From a checkpoint of a small transformer trained on Wikipedia: no biases in attention or MLP, 351M tokens.
Each number is 200 + 20 x the weight over its row's rms, rounded and kept within 0 to 999. Layers, rows and columns count from 0. The size before them is the row's rms in percent of the matrix's.

# layer 3 attention query, 256x256, rms 0.157, rows 199-211, columns 0-255
122,182,185,191,223,202,175,213,210,161,212,192,226,183,246,200,204,227,174,187,184,185,199,205,172,200,181,206,174,203,230,196,198,207,154,183,208,199,211,218,238,215,201,184,174,199,175,184,182,167,193,186,216,201,196,198,190,170,180,199,209,221,183,205,216,197,246,193,194,184,186,201,196,218,190,219,218,213,185,211,178,210,249,237,203,144,238,157,198,215,213,183,198,252,207,195,196,189,223,232,222,187,203,208,199,208,197,186,210,220,181,210,194,193,204,183,186,182,206,194,207,241,222,199,202,194,196,236,226,203,218,218,176,190,184,161,208,209,184,192,201,157,180,218,202,214,225,210,201,218,194,167,195,153,252,223,196,176,194,229,230,202,200,198,202,228,201,174,192,209,223,199,225,199,237,181,214,231,222,224,213,174,200,196,220,223,182,192,217,194,184,208,171,180,192,229,213,207,196,191,195,194,225,178,223,231,239,229,175,189,211,210,165,194,166,193,192,213,202,199,212,224,193,202,194,183,187,190,198,186,206,175,221,212,185,198,181,192,210,217,191,188,207,190,246,193,154,208,172,203,212,171,205,176,201,134,191
105,190,196,159,212,207,202,228,205,205,198,204,202,216,192,199,213,234,208,229,232,170,197,187,222,206,201,189,184,200,204,206,231,207,214,221,224,219,180,215,189,167,204,227,206,193,208,225,203,187,183,179,147,227,183,212,205,186,195,178,234,194,202,177,177,196,205,168,207,217,200,186,178,181,211,183,192,188,189,201,194,245,179,131,196,238,171,212,172,221,169,163,202,223,184,198,216,209,184,199,200,200,194,206,182,212,207,228,159,173,195,167,198,171,222,236,188,181,221,204,210,168,201,199,208,204,217,162,212,226,158,204,204,259,162,202,228,206,211,170,190,208,200,190,202,214,178,189,180,195,180,218,205,209,182,209,210,215,185,198,190,188,201,233,233,199,174,185,198,214,188,209,175,213,210,226,196,197,221,243,192,206,173,229,219,185,186,218,154,192,204,180,215,199,222,176,213,206,169,184,216,209,217,183,201,160,190,190,238,218,198,221,199,210,215,202,206,190,226,188,162,213,200,224,223,232,194,199,191,260,164,205,231,171,204,192,209,218,226,231,208,181,230,192,183,197,202,190,173,209,202,186,219,190,185,212,202
103,231,220,168,206,175,190,193,214,200,184,196,182,243,177,216,181,223,203,190,196,205,215,189,241,206,210,171,216,177,158,169,177,178,214,196,173,223,187,218,198,211,226,195,205,224,188,203,186,203,203,195,208,225,235,193,217,208,146,215,187,197,195,172,170,186,178,165,217,181,214,190,172,206,170,153,218,198,198,202,228,205,212,204,170,220,185,195,244,215,199,169,174,211,212,250,191,201,183,191,212,201,178,199,177,170,169,215,174,197,202,181,180,225,200,216,189,187,218,182,203,215,219,206,232,177,191,203,229,190,219,189,221,198,167,236,168,194,169,205,170,193,208,200,188,211,201,214,188,211,196,206,236,174,174,233,209,197,200,209,190,211,216,184,208,186,169,163,205,185,202,217,192,201,250,234,189,188,199,196,166,226,190,179,186,170,218,213,219,197,179,230,213,189,200,219,202,209,199,189,195,178,174,176,165,231,180,182,225,210,222,216,201,191,192,193,204,193,193,218,240,215,207,196,198,206,213,193,183,197,201,192,225,209,215,227,203,188,197,220,207,163,209,239,169,206,220,175,243,210,193,234,240,211,231,245,210
116,179,178,212,184,215,216,195,185,182,191,245,192,226,227,159,193,223,233,176,213,224,166,257,191,200,237,185,193,212,197,192,188,178,221,200,214,194,208,223,177,198,222,220,182,196,218,218,164,192,213,181,202,195,124,199,206,182,177,174,176,223,206,215,229,172,185,201,194,170,187,195,210,182,187,194,182,209,206,199,215,173,226,191,210,200,177,236,225,198,188,196,208,200,196,154,208,224,199,184,197,210,213,176,182,198,175,218,173,177,151,204,168,196,198,182,201,180,179,186,244,172,168,195,188,201,230,186,210,208,236,226,199,232,203,204,209,205,208,237,213,247,225,200,193,222,205,215,208,190,178,202,218,233,184,163,234,216,177,171,217,205,197,217,189,166,209,203,225,212,199,224,186,195,211,202,166,167,214,217,201,167,207,215,228,217,186,203,194,207,195,198,203,178,207,211,178,205,227,175,236,204,195,172,203,207,175,195,199,220,198,217,212,186,219,224,200,187,186,187,183,156,204,174,200,212,196,186,196,205,221,213,200,213,240,198,216,233,185,187,173,214,202,204,175,222,193,226,207,187,249,189,204,184,173,202,206
099,192,233,185,213,213,189,198,197,233,179,193,181,193,204,213,189,206,183,197,175,200,200,202,204,205,193,213,182,179,222,208,173,180,193,203,199,191,182,160,204,236,207,198,205,197,168,183,184,209,203,199,206,196,218,144,201,204,198,204,200,221,185,221,197,220,223,208,230,176,195,178,209,210,168,260,199,201,211,205,233,230,228,190,210,157,190,235,185,204,244,212,182,198,229,194,216,152,192,193,213,193,194,171,198,209,185,213,206,197,219,206,189,227,159,174,220,179,203,227,188,237,209,185,180,196,234,164,217,224,165,158,221,189,191,173,206,219,213,215,225,183,193,178,192,183,195,177,200,223,231,200,213,179,221,222,172,161,164,216,197,204,179,191,186,221,211,197,210,189,155,226,220,186,178,179,239,183,237,213,182,202,208,184,208,226,215,169,160,190,215,228,193,212,198,206,220,198,204,222,209,202,162,188,217,169,228,177,187,215,197,171,207,200,187,198,207,208,220,202,180,247,150,222,176,194,195,227,194,208,195,191,217,219,242,201,184,190,202,201,191,204,179,224,189,233,184,195,219,235,189,209,236,201,183,187,214
113,205,213,201,231,220,190,189,205,207,192,199,203,210,230,141,195,191,209,192,180,229,209,221,219,201,209,223,227,186,185,177,190,186,241,134,222,194,187,234,203,191,170,228,196,200,203,208,176,231,208,176,217,193,181,183,204,213,183,218,198,183,204,201,233,190,194,203,196,196,208,165,198,166,180,207,194,160,223,228,164,249,200,162,221,217,206,193,205,228,199,160,185,207,182,183,200,233,193,200,170,182,193,220,217,169,206,200,190,187,226,195,211,213,201,220,193,210,182,230,199,183,195,233,208,216,217,156,204,199,203,196,168,223,159,184,218,194,201,234,202,219,202,197,207,202,166,191,208,206,187,206,204,170,215,235,172,230,211,211,177,202,210,215,211,208,169,206,197,186,208,233,183,175,210,252,197,145,194,203,215,195,213,221,158,173,192,202,242,212,196,189,211,189,197,200,169,220,170,183,229,196,162,186,225,208,200,205,200,209,177,203,236,206,199,209,221,197,207,191,188,216,197,196,191,200,204,222,227,216,196,221,190,184,199,155,186,205,164,212,212,168,188,197,176,241,206,194,210,210,201,212,200,249,175,199,179
113,208,196,164,198,240,192,216,208,211,238,203,223,159,188,218,202,249,155,189,195,179,206,176,169,197,207,171,186,191,210,196,173,220,189,207,188,195,187,200,245,197,224,209,192,181,160,179,200,211,209,176,191,188,172,204,217,185,189,209,159,218,181,178,213,222,235,205,181,205,179,204,223,212,163,244,240,204,202,198,206,236,210,213,208,173,175,217,196,189,219,206,212,226,248,213,184,189,203,218,231,213,219,243,200,206,177,200,213,204,231,199,234,213,239,197,206,207,165,201,231,223,185,196,143,172,203,197,181,202,178,197,193,180,182,184,188,214,193,185,164,195,211,221,187,204,208,218,180,199,179,207,192,182,221,198,184,192,187,192,181,207,191,203,173,207,205,167,185,175,238,149,195,202,195,204,218,173,202,202,214,194,243,185,212,228,212,217,194,178,182,215,180,208,221,196,215,197,188,204,235,213,216,210,220,188,213,180,215,199,175,205,172,234,201,199,156,234,200,190,182,174,178,209,198,190,161,195,205,210,187,201,216,177,204,188,231,249,218,197,205,197,212,235,193,198,230,182,193,189,197,187,188,226,173,213,208
155,181,193,225,201,202,205,220,228,201,225,215,174,261,194,193,211,197,231,258,196,207,212,209,203,211,202,235,197,171,182,185,187,206,188,168,222,209,159,225,174,219,175,197,247,188,222,210,188,225,184,156,210,168,186,194,212,170,187,191,215,206,238,199,215,196,185,188,160,221,224,205,207,187,181,184,191,210,208,213,211,186,204,174,177,238,179,201,202,209,179,188,198,195,181,184,214,188,187,177,210,217,201,196,169,203,233,195,199,188,199,189,217,183,190,191,212,190,216,218,186,166,187,235,205,214,244,187,210,177,197,200,201,222,184,204,221,211,163,187,227,232,198,210,219,225,171,213,162,194,189,221,199,216,179,188,200,201,220,196,184,223,192,208,225,220,189,198,225,224,203,234,192,213,212,220,202,153,157,202,202,209,198,200,199,195,207,201,246,202,185,176,240,216,203,178,157,217,168,192,220,181,193,214,190,198,189,209,217,222,174,239,259,229,229,194,212,140,172,197,198,197,181,203,191,222,187,186,229,201,200,185,215,184,197,194,172,186,205,181,196,195,164,198,169,202,178,185,213,207,194,196,171,209,194,199,194
109,184,191,221,221,212,198,241,207,175,188,217,163,192,190,160,224,195,192,202,179,203,208,221,225,213,219,177,188,196,206,218,215,229,241,183,234,176,203,209,161,173,199,150,193,208,185,204,182,258,213,210,181,204,197,219,208,184,183,158,195,181,251,212,201,203,238,200,157,200,209,209,240,211,206,234,181,163,212,185,212,207,198,208,198,206,199,214,182,192,208,171,204,193,190,207,170,209,190,199,190,189,204,180,178,220,206,204,210,212,177,191,177,203,193,246,206,229,192,182,219,211,195,211,187,237,221,190,213,219,150,226,232,178,185,173,197,223,177,193,203,197,174,165,209,241,182,201,172,190,190,200,205,185,193,239,214,193,196,181,231,212,220,199,221,188,206,218,221,245,167,202,181,189,169,194,190,161,172,206,221,189,168,222,180,252,193,212,197,199,194,198,193,183,176,208,169,184,173,212,212,167,214,218,203,201,190,172,213,190,205,200,184,215,202,211,226,208,223,207,198,229,199,189,207,195,204,202,226,201,227,174,208,171,198,190,207,218,201,206,191,229,176,224,168,215,202,220,191,166,204,205,238,179,191,177,193
061,197,200,198,185,230,214,214,207,186,216,204,169,220,216,202,203,180,201,180,224,208,221,218,194,203,174,228,185,195,223,239,246,177,240,241,219,203,161,217,162,224,198,197,254,189,170,169,228,203,205,205,203,190,190,168,195,183,214,197,235,195,218,210,180,199,196,214,164,218,190,214,182,180,151,172,216,223,187,179,186,195,228,208,188,211,198,173,225,168,215,205,197,222,196,204,197,209,197,177,181,235,184,195,188,207,182,175,201,174,220,231,190,189,187,236,222,198,210,198,204,176,178,242,199,211,201,196,187,170,191,193,186,207,219,177,209,206,213,223,189,230,168,144,190,214,184,223,192,192,193,217,203,235,164,182,187,216,216,200,203,219,219,212,180,170,183,204,222,198,204,203,228,191,213,235,174,165,137,209,241,183,195,212,188,185,216,216,231,218,227,178,212,219,179,175,217,223,219,199,190,197,224,174,205,185,187,186,190,209,187,195,208,215,240,206,194,191,225,218,226,203,195,195,181,229,212,177,209,220,203,174,227,192,224,177,187,187,170,184,196,217,164,187,161,188,190,210,196,196,188,201,177,210,211,210,192
068,205,214,169,199,177,222,172,226,197,203,208,216,192,165,180,170,203,177,209,193,190,211,204,214,208,193,166,216,195,179,228,199,205,172,156,189,186,212,180,240,191,208,229,156,214,211,237,170,225,182,206,228,202,186,200,180,200,222,201,177,228,204,199,225,170,206,204,209,145,218,163,261,204,227,223,175,214,204,217,223,203,208,195,212,180,215,169,188,227,193,183,146,219,181,195,221,185,187,204,245,156,198,192,214,199,221,218,178,227,180,167,182,175,218,200,196,210,214,173,216,214,210,214,196,183,231,226,217,224,191,222,219,182,174,187,202,170,212,199,203,179,220,233,215,223,193,173,204,206,197,227,191,158,204,195,192,193,187,219,251,194,206,156,209,223,185,191,200,183,167,203,184,200,185,202,196,232,203,163,233,218,212,175,188,167,178,214,199,197,213,236,205,192,211,229,180,219,218,201,209,205,188,214,199,232,175,187,197,193,226,208,204,181,195,186,194,243,232,190,195,196,210,181,205,181,210,211,189,200,236,205,181,179,188,204,185,212,203,228,173,173,218,206,191,198,214,212,185,178,206,183,193,214,188,207,222
085,199,184,222,149,180,179,193,201,177,188,214,197,214,182,172,219,220,182,198,195,182,175,230,205,215,190,204,201,213,206,184,188,178,215,157,221,202,217,154,214,194,195,190,206,214,216,209,167,209,183,197,232,201,261,184,202,210,232,175,193,198,212,205,190,219,246,218,193,238,230,204,216,197,233,223,233,176,172,195,206,197,210,190,197,216,241,201,211,235,213,205,192,193,152,193,193,208,190,140,183,187,203,224,208,165,213,199,174,210,237,203,218,192,205,186,203,193,210,187,257,213,227,232,178,194,223,197,192,230,219,206,172,251,213,193,230,186,184,215,167,198,223,185,180,182,225,203,189,200,186,208,194,213,203,184,185,195,184,202,209,202,229,189,200,184,203,200,185,191,191,245,175,186,179,208,222,179,158,213,227,201,198,196,184,223,171,176,223,207,201,230,213,178,219,174,200,216,189,195,208,190,215,209,172,228,206,207,177,167,200,185,226,202,183,213,243,199,217,189,209,200,199,213,227,191,221,185,199,225,212,196,171,198,202,163,187,199,170,178,179,198,185,174,212,209,216,213,203,204,189,190,142,178,182,189,185
090,207,219,196,204,172,192,217,219,197,219,201,204,206,206,183,185,237,195,202,175,182,182,201,219,208,215,211,175,199,186,207,215,179,202,202,200,212,194,217,248,178,165,195,207,164,194,232,153,205,175,215,204,192,196,181,194,227,202,205,202,191,197,155,214,216,197,183,232,192,214,192,182,173,211,209,186,215,161,183,219,169,237,256,217,214,218,215,191,190,221,208,178,212,178,198,238,177,169,170,200,189,210,214,214,177,167,229,199,201,240,203,232,177,220,193,196,201,194,241,199,212,224,197,226,190,187,178,215,234,201,196,192,231,215,159,200,203,207,216,176,165,197,207,187,242,203,183,222,198,212,265,209,207,173,198,176,191,211,213,216,165,183,188,202,193,181,210,186,201,203,245,208,234,212,203,228,179,196,212,208,157,217,225,181,186,213,175,215,205,193,215,161,190,240,193,231,214,193,171,199,183,240,183,209,207,204,220,196,209,204,197,239,176,170,189,182,189,190,181,199,188,194,192,231,211,183,196,212,152,205,219,209,200,187,213,201,168,184,213,201,191,211,197,192,170,217,224,183,189,189,214,154,187,203,163,205